Weights of a small GPT-style language model, trained from scratch on English Wikipedia: 10.8M parameters.
Each number is 500 + 25 x the weight over its row's rms, rounded and kept within 0 to 999. Layers, rows and columns count from 0. Numbers have three digits each. The size before them is the row's rms in percent of the matrix's.

# layer 4 MLP down (transposed), 1024x256, rms 0.16, rows 260-287, columns 0-255
096:503489467487532516512474477503485453478495520482496466456522502520480518531510492508555512456500510470509491496506453476466518488470528478480519468522512511524520486512487511483474465511528470496509502501510491508491495481451533516526510522496509503510523482518475508547529469540511544511502518460534528539499499467495498502488474481501452454456546486529495468570491508476475506514484504537474462490481503510504490475491531452497466493520517513517480479535493516511481505504506519545553465486450482567457521485505499438520511541513505503509485495492502531500483515493506511477513533457531522467468482498478530474538486491480497500450485461484501489533544479487500518511436518524574516525532511487513529496511464492477519497477494483498552475505538514486475522537511461
103:430537531438521521482525543495485523485513520515463511509475480498498506486528503498459503505483479535542493497466549532455469519497489528507531483501460495483554515494498502498472523464504518484507509447461467493471515546479500524490467479533506501513534506548512524512520524461507519486530482507471475504497525523470508488502520503492539489541477479524491503501484497491493478514491493491524512566525521496499470505476503475547540499521471523493481482474520499483490541495473517452514504512444552552479486463474485481501464503487469518511515498528506519446525486484505531455490501461499518514534520534495496497455522512510502478464507514449509482520451497476502518510511468486468524469524475495475533454511480492508501506462492519557510453516535500472465464471507483
104:500492527481488531538458474498522510530493513497475470487545492538494481485520455512458508496514497491542473499472500472506513498502480493512500501574536472535511487493472520511484498496488533497497491450469518522478489491497526481477515524508481539538486493491528492509499493477457519469504520487449517524471509464494462501435479486495518474546542488530462476512470527510526501483517508537485488493527520522495471452464529485492492445505529489499490451496506520482534528479536482514497455493529517495492528507464460460499508497514513505495479513496523487493462517498528497502501516532538496486456517480534481460507499530530494502502515523519481490491524457484515495477489528451468491490513454542493591524552458534484497513521474532463480536549478539483534509522475492
122:480502493512584458521498491528525475501515480545508508505495519469499490540495494504544465482502520477470492537488533477487501515492508532508522482499500486488501515484494541514459491504540485537497470525505491472447507497494482495507461463493525514452454529514497473464489512512500498548468534498495491521463472469478453499520529510546460507518480530510506499513493518530512516458522491488466488502467536490565488483544514476500501533475498491505472529536471500479461520520504495515455563536493476499479449524481519477533498501510515519526461497484439524514503512478538510468528506482521456537525505475534531467502501494515504506519520521471518490539516441467479510501503519470527513496482528531501520492482529492513470518469484515515540516540548485486498512485454446
100:510473490510516514507492479543510477516503512505529502486493526468533522506501493472505481517485499491555471478501458502469488506497480399528535509496506500486529509508511515531508501558452513493488484492480497487512512489512543481512529475483517506501553467506476503525488543495501484527479498508532524507466495486473535499494531458507456529472531421491500484522506502457508518515534481553502560472485528446507499510480509528515498517516523490473471495518477546461523497510471529497509545489505477512504530488495496504538478503545507493464546461522481529488486513490552449482506456517493483490500497510476511529464466469562471480530547547494506488479468520528505481523504541516510462517518484496521494489513518538489471505530535502535493510483497516546472504522492465
101:542529527513503492479529491446501539501478483492513500521534498474513515486496533478487470516540491524510506499479474482495509458475535481512454508495511491489527486460498463554493481495501541554507522546494507477453487494490520487524538499505495516529502510483537475506476484520469482526467542478520474466472479493506494505458533452512517514526502461496506539490488502473506482500519497499550533486504502526500473553503472505511491499528476513473511467504515539531523498495443434455474488479467508505504548510486543467506532488510512483498498529505465548497464485515531533487470476468543530512475513494459511520521480509521540523510514463487508496521496446484476529494520535471531538524525496516552499536521508490492461459512507491534528506495502542541451495471549498
104:488519500493490486535466489486501514537455525505417484490515502498525537476479529475494503520477523513498514464513507467478481502478429497513472506501498479519478528469508466538485511490489530520520532478419511521527516521506472521490537531469500549478449493502509522531545494534479510497515527489468452498482516501487474499496473443486487503491485525475512519509477492497510490505501493504502503517497492477492503536492504547528503502464543517507474451499552530483502520481501505495512506478507532495524497490457501571567476533485492466443508532499498503494500561534520483495541503476575467522508501531527500455503510444500501504496488504464476504455520494493494475512494535502511470488543476524551473512506498497472482510477485484523494488512497471536508527497475517
109:447519506517532503532546538483486455494513510481500539481514473480450511457520505519521512477516525505461495491477524528487493472464499521491450505490462499477490483505487476515503527475515524470531500500495490564484491513495519493530509490483521540444518486531504492524508493487510497515475474505518499482541459527414509491498510513481548477485500472518524493496502496519524495485491479467534529514496558480460503488508481469480471513495495526500510476499477490433493547491455469511528518487499496497490470489531511504464471454479517533484545495494514488522532469474521494500474470498492524515476558512498528468530504504528518531466504477447550523509493500502514515489524520471485523421455480513497501533477532506467528483475529446521544512523503519530533499483491484
107:496482513481491501504518484531468478519539507515542508480487513446526487514492463479481505468503471479493496522505515472489505496491532541498528495512544511526483496521535486467509452498496489524468498524497500478507511524441552464540515484499545520487515506516469436534513444507477511542500527506511473501509462490485517478453470467486481530497478511538516484510509507527446486536518488487532478494502525509457532522480519491485511498477447474554470512526514470509465502527507502511488494457513496583486516498491507459528524507527515516494507539527462491513528502521520478457479477515493480507461471545485546485473478496513521514495505490525539469443469491528494498525481509510555432454493473468501528529497528539492487466517489497503517479503466502529502532498509520
101:499489522519471494530447468470518527529498518521511552507471449509502506477468522473562484505511511515525502513467525459449512508513507486466461506490481474523468513502537515499551495520481501522524509461491496468480505527517527489516475441487492480513484471504454461523486516538478507491462487531503492473506499518481432506521524520505512503470502478522522524475443453510487488520537436505470490519498530439467480540480536485499509491477491475504491493501550463477466523486535469500544477532508482492497485511542468535505472466479485471518475515509512507514503475509481496512457516499516457498540534448547536518496498461506490525498518505524522508523504491501485508534515491516499495506474531508531501462467504530471558445484503493487460500485487535512491500527500493
105:463494517503510527541504557460480462489515485465499531509487461524471502476533482474462520468507521523479516505435443513503529493465496475507496496514496501527510525488503498525507509506453515519477506487473528491500506510480496493473502487506516505486493478473537495491535486491510492549514502523487521481522489486540473473479449518519528556492513489499517441489499505526465516503486531447478511494506502535526510504485516479473530484506518470482511494497510491506485458514455522457484542479508494527504479502536461512530498551469481505485521548492493537470474492476499509505446495535473498469450528479488555509469517449533471484492508464466462473480528500560503471432513492497533496463504525492495498524530557521498505511533500487503492492492536486508578482491520486
091:477473477502441492482501477497517500534495504475535501432517505434528520500470517526492505504497472522443435495457481496462473501437501493479488471473563455485502507516524509550493495500464536518489556507501525499531487521516527490466522487496503460515548521498537524541518442545516454477497511493484492496522483528493514479555512545505516492555494497480504486519502491500521481496498452466500503524488503490459539526521487518501529530489497483472518528494579548485486500504462540510487482470470495493509482486524510494482510494500483519489445527449495486503473482508488476508486519522492446536494479468530497509526497510465488514513471516508469507510506493480554513520492492494472516514497520520509510500522504471477516520506475496522469478529492546467490477517502484
098:498472470490538532489471411502485522489524512542496531510530517537497486523472455499459511502543516547532533475436525450516489519455476521528505514475536491496456530507518497499471511511516467502496522519516483444499510447478506466486511501509495537461535528507524508497509468494527505513495511472475502465507499520480504524532530482503508542518502495538575482505489516483496510524509518544503483522491485495489522504477480549538486490519498464479501491513494493530520507527485522505469461481516503470528469491483516468513506486500461522497496457518498520507481517454520527470516500492484498505502520497463481493566469511457553507425465485464498557497533515494504494507487536511491505463502524468493500490506532513462484496481454467447496516519491485505498495491484488
109:509467498496469473511473516541485531474491497506477529509503486494487474499527454465519544498493510510507490499543514496463525478492530479488560519508435475501475450449492541500491475497507480499494479498480537481510466511503508534538494517537478542485509498505453514495482522481489455481501526474484503527537491476487458469496494501465501518507507513449439468483531510571457465492486458450530463528528516477496527477519511472474529455489527499510465520506510569481505512507531505511500525525494475534507538501477508511498499506472481497502486470522526488492539504508450515522464492537485500497499533482491487536502513491516497495512536478533485516529492511495555497468501495460470502494551555500505491513511538501501461515484515485476536477484538467518443494540521505
043:529524464473487472510520516515478495514497498482489474551453508497516464518474531505515521498522552503499494492504484510464487496489479488455471498488507468539506487569534499528508526464472488521499488514496462527522503500492497496475542474484517504491533499528521546466522417466500491480468448520529504528531473503495546456488467484544476475475487512495461480496517511507468522529477495485482500452512523448495527521469529477500513483441491527452507519522502524526474530501527505537490494477498509490498479527573496528505511455515510504502501503497500451533470447451509524535495489515490486523504508503505565454490493495499465513522476512515501503468473441426478498513517474499501499511502494532515501524480494468455476496495494504506515501485470495518508504504469460
103:512532514498499522464559520478522487465489517480496489520503474494516540533520542453474523559491529468523478538440528436494552488508476537532518490493480504480475525529468509536483501539493498487472483509520514497531503506497467520512499498487499473526490501529489491518487487466573493487518525531461489493468530509498495500513470446554487494485522517524539514494516482520542510513507517522466505510515491504486520484543515488531499468534454467478487488484453530467531491492503535530496498461496505499507553511469452494488519462490524538458508495511500507484470560464506436490479506505503470494517533478514496500511506521503468448530475476508536473476520519470517527536556496465468526517502499485468490514494503503483464479502493460486480490517498505499484503542480510
104:490548543490506499491502497480501457507475546529536489466525505541481497524530503472507457474454510513482512505526525460544463509479490519497490515490532497484523492506477518504510516440558459480475488514463486528471493491484488469527542467490502482496475497482505538478508475506459533528512499508453464528519489481506510551520546458492543496544520481505443545480487528510499509542478495526464464511551474504518479552510461531480487486528491492485525524484529491488489547494518510464473529506506470481496508491481523497488496499448498480500551516494510479525512487539490494517515506474492507511480501491508501499524503503473490473538488437529478491484509498501478539527489522504501468490508534545502530491566542490530561511508447509518510510523515499529520517491467467
102:458499466490500491493486538474481486510548491538512514498483535482505494475510466471484482459476483478506525525523532508489491469461507473509478502478492520481558494505560471486508495499507521547472500540511459501462475484493496487539422458522491505495526512479485532524474543509515524504513476463490535500531518492448490511487503473483504524433507465499533534554456503509532513543495460452514500493501532530483475492473532508502495487489488509482495494518486499457545542551511480504553547469507496486478500500509443497498474537506506495522498514519489519485486512474525470493488480483452521512489475463525505459492514502503568492453523509520532469471499513526515519482461466486459522462472491452492519511501490502505473499492529492530520503526493448495507510496492497
109:484508491477470537508460494534500446529481493488468541471476480516484490516523493516491473494450467503522409438512512546506495507491492485522468489527513526490524489474509465484482508481494498481480522481489483463553478503434504536510481512507469492511472518565493479461504512476506505520478460500497461519491478491509489501482520496503514515527480474486471469498498489487505492463529511458486470499444506553445467521517488493509493520501497520501504512495506547527466499494480457479469541498469541511460506470520511458547489529500480520494460509446510453497498501490499530512527500505477513476467554496532462520536533499521470503513472449511509502523492487510500508551467513521509541497486504487524518467507519511535490460515519531520482484502526503481497531466477461
102:523528506446485477488518479432487513495474501493474511471544476484468475488478556456458479501503481498482513517459508519509505544519486513473495483474562460457495501494507528518514492508482475521482522492471447493507471506475521484469525506461502468492510468499457494501453510516462513493477447508454518459494545487528505480562506549486480502487499482444498478523490495476504496512508481535496427517487501526555482512497486524489529535478482507470488501481500497519473503515510505462473507518521489498472517516552478513518447476498514496503490489539520528482500480497504511492508519508487460466498491509516536487505526475452549483487485494473473521546515474527490535525500501462487557460446536480487504517511467520483450476488501463499505518510498497494491510529488459
105:497457488496475501462485523481531472459490524492531519516473498497511533493472483492493486479507495495531535485540490503530499501488480507484509493503518517515569527524492495504463482496511434499503515543516502495465490458471469501496492527454506471485458529506462517514464513492508491532514495489537535517544487520503498508492533486484509491487540477511518517489527534517471458511505497510446515492562485501524521478471500483525461535528514509513508517522518491489473500461478480492488542563514550540544532484499526506479499500474498509512521514510480526501502468452517491519470500491501498486512492463533465473471480510524487532499493514539437493428487458500538572514504525487484476497515517535415520543522505461519444504493480484478514510518496505469473502486487520
043:481532541530474470447488486481525514474523527482479507521528476490510476505517498499493489428470492472522501517473481479514490445483515494489536515546493476523498518495486522493497475492453501503484526513479501461543483489464469505515513471483498502503471546492518501494536473536486476501504545536526469486472499484484540519511488496529444491477459496519481504475482481504454451502484529518504476491526471545501547496469474506457528487561512527558548492460526468450461485465518533529505467482514524506505482527528510511479480495483460482470516544540476492501538460502503504489509510530525517442528508433527490507492505478490482488529485495515482515526520499480502485486461522534529489524478494536487485483504512540487489534492496497537507489514508506527494535481522546
092:530499446518507514484464487540495478539477522487521457521471510526504533479511465506517480534495498492475519471489483455535491484487520494477504504455514482516545516476500485499439476486471511499491538439523495494521492516560474525490470534531524530543470467540497466488514498469533453512493496482541502479472473539506501519506506541555536484483474505505466509513529517469509521481494464514524478482458465486460499520508525514516465499493453524501520462436499494479494527525480503494468506515453484508458499542488483504473497520502517499521484476543483482473499492496468499491513540474515470457526474472502498452490472475499552465488463494497480527503484534516530540493446479505472501481479497520485496492480455456510492506529485521523485524547506505505461518505520513
109:499471512480494443499508535517517484515512452487464495503508533513498504469531447526527494474473544517507534495518562489513461502505480464475471497498480526478495490530487508498486434487513493512528523510490477504506478469512506488468521525511517499492515523478532500533493513468492541487517488492521492449506487454494468454499517507507478514548516501511509500555507523446470520474519436489503510451451461490526444474540522506502521509454514440508476496450478469542497491498503526520460546514481459507542505487571499523496483503500478497470523522499513471546527483532520479528514503489522485496503487498517525532526500526524462459440510526520519532501505497515534511522513506491473498497494500500468533477501493510477496452475481492507501487467524485495503503505530556
104:506500497501467468487468489517529503507505498497520502492519504508482535466496473495472422497495516517508528495509512477521504476518473485516507536468506506487533481498476492491510515504537482494490490491553518492475474447517489498526517535539537434469478510499473460514517509534511492421523528401504522533499521507476454468478518507500503500491494491495519511511519494502493513539527502492505488492450514496484481488490524491495490518518471518464488554491445487500533530536526555529477514454497506510494513503487549500512497516504498508509526490517510446512523506506492462444482531490485543506494491453517496484502486461529497516482525560460462516497540541473501554509498497509496478495507446507535511525518482495475499527509518483522536492456548565506484473482517508
104:482489542504515473502472476513506482535472456550524466464491488519502541513491523513488482463470461493477478525499488495479504475438502504458520502479489505511552473472482480496521516474507509492480549463486468525501494488477478486518552483476494504483465489481482520548463499532465511493497541490497535498498531501510483535520502484499502487518530483442490468516538503490528513483526443493518476497525447491460480549509487502522484532502503492526506530484479479479566487523469495471541470548514490487501485516483482546476466544514539483499492499476473464517525494490430514507477495516495518492486481496476549479527500514489503482493475492529496500528502535525497440492498539504509468493519452551482505453514457483507497502523508550501513502516510531524485545543490533
105:474526511529562510494485514538494527507470472479505427520537503499497501495486487487505506473481509494501454513450486506532492494481508547494509465487489521471493540517457484481548482498550519491484546508466501518472509530532508498511505497510527451503503460497500467492510497527491489479514495466510498513523520501519498532471474506538500485484473521500509539502502480514518522452532503482435540501476481494452519505500493506489465549531487495454529512479518466471493452475526527543503496540536507507504575504510516494478534493494515448507522490512502503503501482496517469541552514512499508469463530457491500464541489489515488444491526498506516454523522551479527519517478407498498545496536508513479488481489466494495492473511520515503506495522456506504527498525489487
104:492502507528472514475445472467478483511539518516506525516541493484531532475512535488518529478489514556492485512437497467498509473511528506498498497547554508536522474464508510472495485520512479495487506478468539505484528467509483514477466468507510502451500458571496461522464504514521498512513487541512496507470515528502503505517444549496521449544491495452502537508496499536501489479472525505470460526489535522510502474453513487523493475509483508472508498472519531530505507477430514542523510489504475494503508517516466492479466514474507535518540471512504516472531525472543470539474483515560498489462495525461500464497533484488441515465462483512508493504454462481509486523506498499502489517513454528549514516490542493496466511492524474499499502474494513521519517495491493
# layer 4 MLP up, 1024x256, rms 0.163, rows 261-287, columns 0-255
100:463509486490468499501485497486510477502508504563511520512486486488498451472495500503478524523549523551462500536484488481522485488538516530554476510499538542476516537517499477516493489483522539484439502489528463482519522527534484494515543451495518490483492536536499490466477471490519493504534557459517472534542491523468519489510491454496508490444493492469486458501475491519500447506493460505519546519519534477519527515471509481531521466520502475498476505490536457485519519497489520472502484486479524504487482521509458504498520481519496479498516492512495513503519462490515488568492504492543509533515530452485490490486497549461444492507498474520508473527546527500478538518522512514532498493534465526484518529487468513519538484506469476492487480521485497503585497465504490
104:486462477511536543476507500530541511481517513527528473541444502540484502487512476496529463483491536478495541497475539529424530485501518490455534508487477540507475510482485547492449549526509483468521481519493492545479529512489489490529481460508517443499491540496479523487530504518485464522527529540504521486516498529504511514544528504540494547494484515472496473489443480494518481506488531486467492490513475498530492520507500436455475484509498552545459474529448475481470472504470526479497502475510511499526471511519487500532546499464526517478492527524506470460495499522495512507548464530496530476469495489520500517488467480518526531531503505497516536543493495531485481499502486486492496500489521485503521488516518520508515537533476503470504550539488485524483528486480516
118:494509562499481523507514487504494526532502495482498471517487510432491522488481505464501493520529529500491501507503468528546499510501488499499449493489500519468515503516526509513505538505501530510483497488495515495502540568463555524468501564507536466478463518473566506476492482530485447480513493541535487495503492494427538501523511501474503493437489497558501509516570491517514491479513447528476483495498510485506520485509517495503537477462466487477495518556533490520517491521463539522471521476491505477505485526486526510461529497495438502490487496526471472494471512497490496517513472483499484486506488494469496504520484535490500533542543514513496501470505485489470514530533521467481463531529473463446484513492510470497510541499496501505508464520528510564475473525520504
104:496522479514508514472497489486514487519540505438530534465535513532465485461501517531501479439507509491514455496499514484542518451476536487473508499477486488492526491526526515516495514490530480516468538535548506490519520468498500484478506487504503482479507499461467488489465497496484486482470490538527508502551461550522521500522498486479487474477484497491488500502517527472494516474474485461533487476514526531503446531516465512448461479533451507500500488509552478461496513494466543486474456466538487488528460496465476457473476516534493411528496507459505475506489441478499521490482536498531472489521482482514510539507501495514482493491506494471487489546490490518491449467474500491520514496517522507485492485520452539472474480487494517522518513486461464485464470469516480
105:531522488507486533529502456512501507483533532468505491514462522488518521481518503523497467527479506504506543524490487507495517522485501512495494497513518547507480497502517499494488455497531475486501485514495489527552538480516525548496493479528489545486489545482478486522530483513534512541542540460513515500524535508527506511561540493493508511506493512496491539501511424548492527504481509496488472538476479500489505433473496486476489519523455547523516491494506515511537520512510490531495522535512504484462477507480445496531486500499510549491505524561504465490487507491539522490505478521520491526488515546492514499534563525527508541473554531516501485503503507468507484519527507475505517532543475512509540521571487546534472519504509514517430518505501491493460553480493520
105:522496468488484515505530498528474512494510492506511482463522482492515520438470520484543480476503490487478507485507541498507506524464475510526529485495498535454526495511536486495495524446511502500479515505483545522522498531447430468514469508501459530524480513529485526521520516500484506508504527488511509466489522505502507514497500510508503506466479484486530514515515509506481502500480521479530543497478457558512525495540511513564499446500485458490455526451475461487498507493460523497525506526506493525477463497509581501511498538467514519504442485507498488521533512514565445533523501492522511505482476513506512521553466486472507546475523491516511475553500469503482486533508497478487476505541542537484492522494522458488507483460497447511477491482474481520486504538449505
110:482527510472554512507505531497480534485542547470491488503476483523485585464515517526473455500518524475502506480491504492508523520455528539470513473485518482517476511513499499517525554426516541501528523494484473510489476476507466520509483481522532468529550520507505516501501433527501520486471462434520521465531496517538529461507501507530503523474496517489560484529499525548463496529509516488510517518510567497505496485529511497488503516472475497489523492487496501496480548514524517531523533544475492494482480509480508516528530545501464484489525491476521473499475510521503520493495501479466531500488512507557493466483473511518501491458465496497477517573527486505487522534540546497509511498506510471509546509502552488499470527487520525488487501495477509498488520482503512
105:497495516535478450482513500495510497523492501458514531504489517497482489527507514535497480513469523502495522509503511488538504490523530497497503552511491492491506456474493506507492508523481469504542501507477501461502492431512506556547476493508484506490528532529496476494545523462465479501506501492475494440545515489513495513490500531492485502507485524463567513495519509525455507497505507450518506492500492490500468478498488531432433500501497500487503480422515474452512511480535474478489485471538482471524494509494519466480543514541500463495477510533499525537520518494471499496479483512520565506496480493525493530480501473481543499456513470473529534453490482494504518575503511518530532479498509475513443522503540481546516452492501486528491514471475514522473489480526546
100:475491529513526497499508493510524465498523492524447503494539491491506478525491500484466499537501485493510516504523472523515490525513498474509477524530509511538478442469501488461514521457500526538477432533518509489552522531515537515464444500501520531494499517496528523535516482491463480509496498521491544495520508462485513504499462505477504476450514491517499534489498505526456496503522517468472434475492469498527525484497521483481513487499554480521454499525539425485527532483477553515498534532488501513486474480500483517458473466501499506488500497502538464447511540510538543529452522500477492545495510495506531483496503508528467529472453490472504514469484469481502525482547557508461469528484565472509501486483484509488543488474514479501514526526501482483494497504495501
099:506492484497519489509505477541503479500495553506469481551498491494508505518480511507533530516528518462490461524515493463514510455492528492527514527502497516503467527489485544478425456513520524498527500521485485498534517470491480495501492498491523457482502526526551513519483481465506494503497505460521497503473523501461507503543469489495491480485485512552501516508539521526481519523535487466494494521507470505487509419501492489538498456511529518491497513499487463461501524492528525512469524482493496486475497512467518458456481513456484463455500467526507508495469498513496559455503504518484522511518481524490468502554527473487484514471538493517502532463491532483491492536516495504471481547463564500496521518442472483483504506465539484440530501506501500501470502430550478
094:491524516474485541507516498519477574505457467510515510519499515523546523509498464534493540500504498459564510487534466543554506477478544458486529440453496470500489507457468484476504511485539468471533458506538477493481558476481485545499507501487534477492529520538499498480506510491472501519530490525486495511495486503458491496507519509492503525474538525499480467537523477425478529441502479514519480508467482501530504492479511509516521467522507498489460521461479477485494485494519493515504516523477547501535530520477511513482507512498501497511462452512499558512501500461545528525511485513496495471468549518473504494512497502467508530481511503493472492485527521494503451502508529499500508510479510562486477499532479484494537455519513498491499503502451499499464545534500517
104:517489480512553524485471541506485532506462506520486503534522455476511543510462464467507465501527506485482454501547483547503501469529506485518539479499505517493519497542514504498517529497523508460456468491490520503492495511526503528486524512490516490522510504539500509534507544563486508469495467508487506524498463495500495483443517516513479541467493520477497519502540496501510504477476511439538523482519508488521482509479552471494501534498492525506519537455499491496462518525492520486524447477475488545500548490494490485488521459520502533517531485490506528491486503511516527477507534463496517533491556519506505513559452499499538555482457523507523535526513506487484531500549491515548465486485513489518498446498483493443482539491477504506505521496562532519474500468476482
113:503477492450512512519507458473509505556526518496516483492505471529463516477506490522486508510487505487439547532546482505487489495520509479496536486532496523472490514537446464526462495457493499517507523477484518452491475483518463527498533480537508505525434502513466455501485511494470509530508508507492514507498535516497495475478513532480507526497496476532506525463501463504471490439507501459531542551497516460504484484471519471481506475468498492490473515479497517491493511521496523514488465486494505515485501519467526476522500544482514490463504459511521506473492537513492474474519534479549523549487571532516535556515518502489490468498554472534540502536456495528490473463490527477540477465524541482469516519518475507526508502459480500522497538502523496485465481496500538
033:507445489494530497512478490511527500521514509466527452501475498526501514529493488479503494476484516512506462480517527481503489521500511503557504427543511538505509504469490529509452491503502474465484470528482443454506526479499498516525509480516473520455512487500493504466507504484520485504513502520477454520531555506492501512512478507494431491453526508480522503517465498522520506495474511498516476487492513493482485463509535508460493511501460496515508495480553459481527469482500540521502458514459500545523505503507528498422540469508495497516518502468489477437513496475486508513508507402524507514547503490488485497505525469492519565521462514544539500525494520492488489500506522464513468518490518540484541491462506495513495449517493503514513549529502519487470516460509496
104:485527489523464462517491480508512448541512520474489482518531533488531428524468534472494460505515520472474459490492478491496544526486475516501508506526527467487470483497477511527476464522522491534533500545507500502504502482506485490490532483498512446520502501510497507462514517467449512478505471435479502532473514496469517557481493479517519465515467497504498558515454510504542466514525492526511462497487487433473518512453482470500509523476534465475529519494508475465565534465528527481483533500498480478478513504465521475511510488505542466500498473519535515513495529504500511476526559500475553454517527497506463528473524524478451516494550510527474531493557515513501514491511502501513501525489518513523480480506507498495503515495523511509538523526534497479499496497528484
107:479527495467530526448488451499547520525467504467520542482471470533493491493481498495513483524468447518527491522531489481491486448517493439504531537487489535506528506477517506491469495478471484525487479544514488477460483488508514495478500508479544473475489466494528536486492505479484503508522435436458486491546541456500453482473475521517491506513481528513519516514491524479500489487506540490530479520514515550493534485522521543475501510490467463550474506512510468494477536478529483544487456472465459478505467491507495529480510502490517485551495483522454470518517496548517496464495464483461487493499489491521436460484488499467505527494515489523498474484476503489509534532506501498506550548485487550524514493526502516504510529471507521511472497499482507482486510490536500
105:461492476474528511444505484469506515521538462536502496487454455517495485505538506514482457520471483495488496486486509483487535475500451478497497452525513505493451476477503482493503494487511535526532536532473484448477516479543514497543484478534505533512517527478481471513487522509486487529507501517530485514527531511466513491521567470507521532507508488494509483471530510544543478508516509487489483494543487523491536508476519513542491498501461492504456496501514474490513550535459512556516529488513500493432501520511480497469457501484506516493495487501536543450450523561513502536502501447486515545474496538549523481518522492505515490484515493534540474484495538479525481520467496501493469515475496472501473489505497478545495525458478481482502482547510487541506489465482485
112:502531472498510527498489524492499454505517517484494460483467490485497451535513511459491508508502464491504492470517507470488473492470526486508485497452473482505513513462487519519472531474486519491503527492512506554489479476471513501524484502498486500523505492497457492483520507468509544452503545466536471526544497499531441526487495509512486505487476503479486500537521509498507498507512527495479452518491517557471493479530487504542435505521487496439491463507528497504474408465468534500462515556475498502492468539490506494505504523525502491476467508470485461468485490512545533522495525491449467503502432503527467537463462539513482523482485489493493480521556518521503496511481515505526474480503463506495505524527509502468516501463484556460501487491500452471511467474473498
103:495517539511468540511507500492533500483468529506489501490534529551461495522496512492469549518520507545534506513494504506528489499517478517522455521496522524515427547551545519483520517496534485489488466504510469557551494529490548506524512467532518521471505519490492526519473477505510522503483473527487449501522512440510526479466504471523484483487528481480489508529513550528480494501513499537460486493514507485515447538514495523501506544466513449496472491505499478517479478466521510493542486487535471486506511514496533535467507505504465565481466531478494535490499479510517507529495497469507512534472515512509519526472582484505499507526483525491493497524542473541476506486522506479524512528522524507522521507512514526496526481521521483509493498559495548471499519517445489
104:494523488492433524492517508488509468539490507452498511521510523587538519541512518492496470466472468510523496442486458471483480486506492458527536532497524476491486475515481534493453513484536472496430510517485490522534480491512491464518473491459523494482522526501497479456510532518492532460507497501522461470529540516513499528498515504539511488504534513520515486500528531523517480506529519497520492513522510494526506482477526516517524480498496484505514481531529485512473525514519451490483500475506483481501494510481527479516510502486458497498474492494531448532533498472535487418490516525482500533552489491492479512493492517483507512490484461481494476514511470458515557461571525519506474537489486506477483510479503500481513473483511534527515493496463549547458477528461501
046:494525494510537508493507489508524589499516537454487458494532499479521475514477487516509479491470511486505489498507448466553503501535515479524490495492484519503488492487520497512471479448521509497509528519514512515513527527496529535482490498475521534537529470508537481494526450490490497481505531452511550494542497481507483486529523488492508521511517510457527514477495446498469492507527519529511502511481505487490540486484550519503511504475497474495483537468483487485486495491500535499556517493492497476430486515528511503498511468500471523523482483504533464505503523431450510486536544484543543508507544498415498523513486500473484495461481495432503516538490525491472504462515507438510523505551544512499473537512496478502509481489488486518467529516466495491471515501500529
092:466525537471491470506524545474494520486501466533461537455514482495519480487446508499475526454498474510535481533483528520495517512526520515494483492515487507503455482535511503511564535454521522508512472536460504543482501508470543474521513465454466484483535550469497583503502507524474512456508497510477527463527515490472500470518479523504464525500525490526502521502486524560477514539486493473482492503537555510479511455481504508488490484515509520504477532551522481528506494491498483512555501477544473512510519475530529502524486484528495505483492528447520514525505489483521520486466497552502517529484491513496508499496536525497436549535536504471519486490525445478499459510514518468512504478527513482505486497514524538500489498474506507513514486512496496507509478467473466
111:471508459541511474469494539487475495518536485493483502497487509507484496493463474498524509471476553492492451485506505541471486488499511470544551473446523518485517474527529527520474496459453498500481484497452526512535497506513459512474460492488479501519538475511473553478522483487501514483468500520496488537529535454517501503530480508453507523525507471502500487481495469493484530506453516404528447490492491484569489486519488472495465499490520537456497506476507502498493485452509469498494523507496502504512495467537484446494515486535524440474498496508471488513533495498471498529488487523467476511481521531529502493493561474518538484500513471492506503502502510493508532495463472516481484497444483517449541494520521462500485490462502482531532507504522529524518485491512529
106:499480533522485460510493464529554476509490472487497501474528571496516474519522525506521504504516490494523484490501496507478520466451545504515479540508546529489513528517476463517513531523504507506497514536514455532470498463487503532563456507497508519495500537489543523421494514533532503531442508524539504499541499508509503491498466496518494491498460488455483523501453565484502484512500444551519511503462490468511507514486557484494522488513505511464501505518519491503482499490487480505474497507495521548532524479525498495488485484482540514516497483526552480497455506472506509463505501512485543529490515449514464468488487533508541511554508477487488488516565476480487510489469476504482510498506516522512480549471488454536533488501519494479489534517533511511504497499466501
104:516482507486520515514495463525507495520499482548513511482499444512495482528522565483463463520487484541526473512530474494470505556505492561466477448515489522488523501468520481465511501474473482467521529532498502512526506443465489492483481534486476472506494492475518439509467487511506497544485488509502500506506490555506477519498458497495486492498517515475515527507467516500494490518510455499515554500536501547473493494481512497476476484505480543488515492474496474498543427515507534485512476502578517463487486470549505495447532507505475485545492492474504513502478518513511516480516549558507480507465513471502572525513503525498500511506496494516497495494488529522467529504451481507505483523502529529467511484521486534490524526499528491546521528524470465531499477526491506
107:455509494492488513496503470486482473545519499461514439472530525425489465501449512473480476468472491479553488515502522500482488502477494481480547514493506503486477509549479457492507478481477510482541517501494528512453527490540496499529506492513492496507463518474483483466484482508513471453497491469490462520536469505505460516487484505537451503426486482503513535513476514497508491539484496512505489533503534547506508528486507498509502497478520480495491532480541475509499513464536508512524503452506501471544507499512528501491525458502509460498468505495511503500475493473519494512525493522470502520514513470497491486500497485554464452525563496472496532447511491514491524492484428558540492526494485538462483529498472521480474474501544511491522511527551488506513485553498510
108:540507510485518533455466511505482511482535540550511505502523543480488516502478482502493493507496525524518520488514455510531512459494499525552524490523530516508473473492445500479489485514483493529517503557525515476484426495510501532511473458486547512475497541489488487495494457487566516511446493547523473500538509506522516501493468538502482469526527516494514495521483509478522450509523465481544500507504480467509507545495496546535545538522475489495496500499444483492481501471463465519502530529499527461473511502501517543488485472529526484494498500486498489527487500512523494461482533508493456500458502495453473513512530465502519532518544537455480511498484501524458531473547532486481529515527506485503550490495475493518468483501557500509486506537530486513503502529498514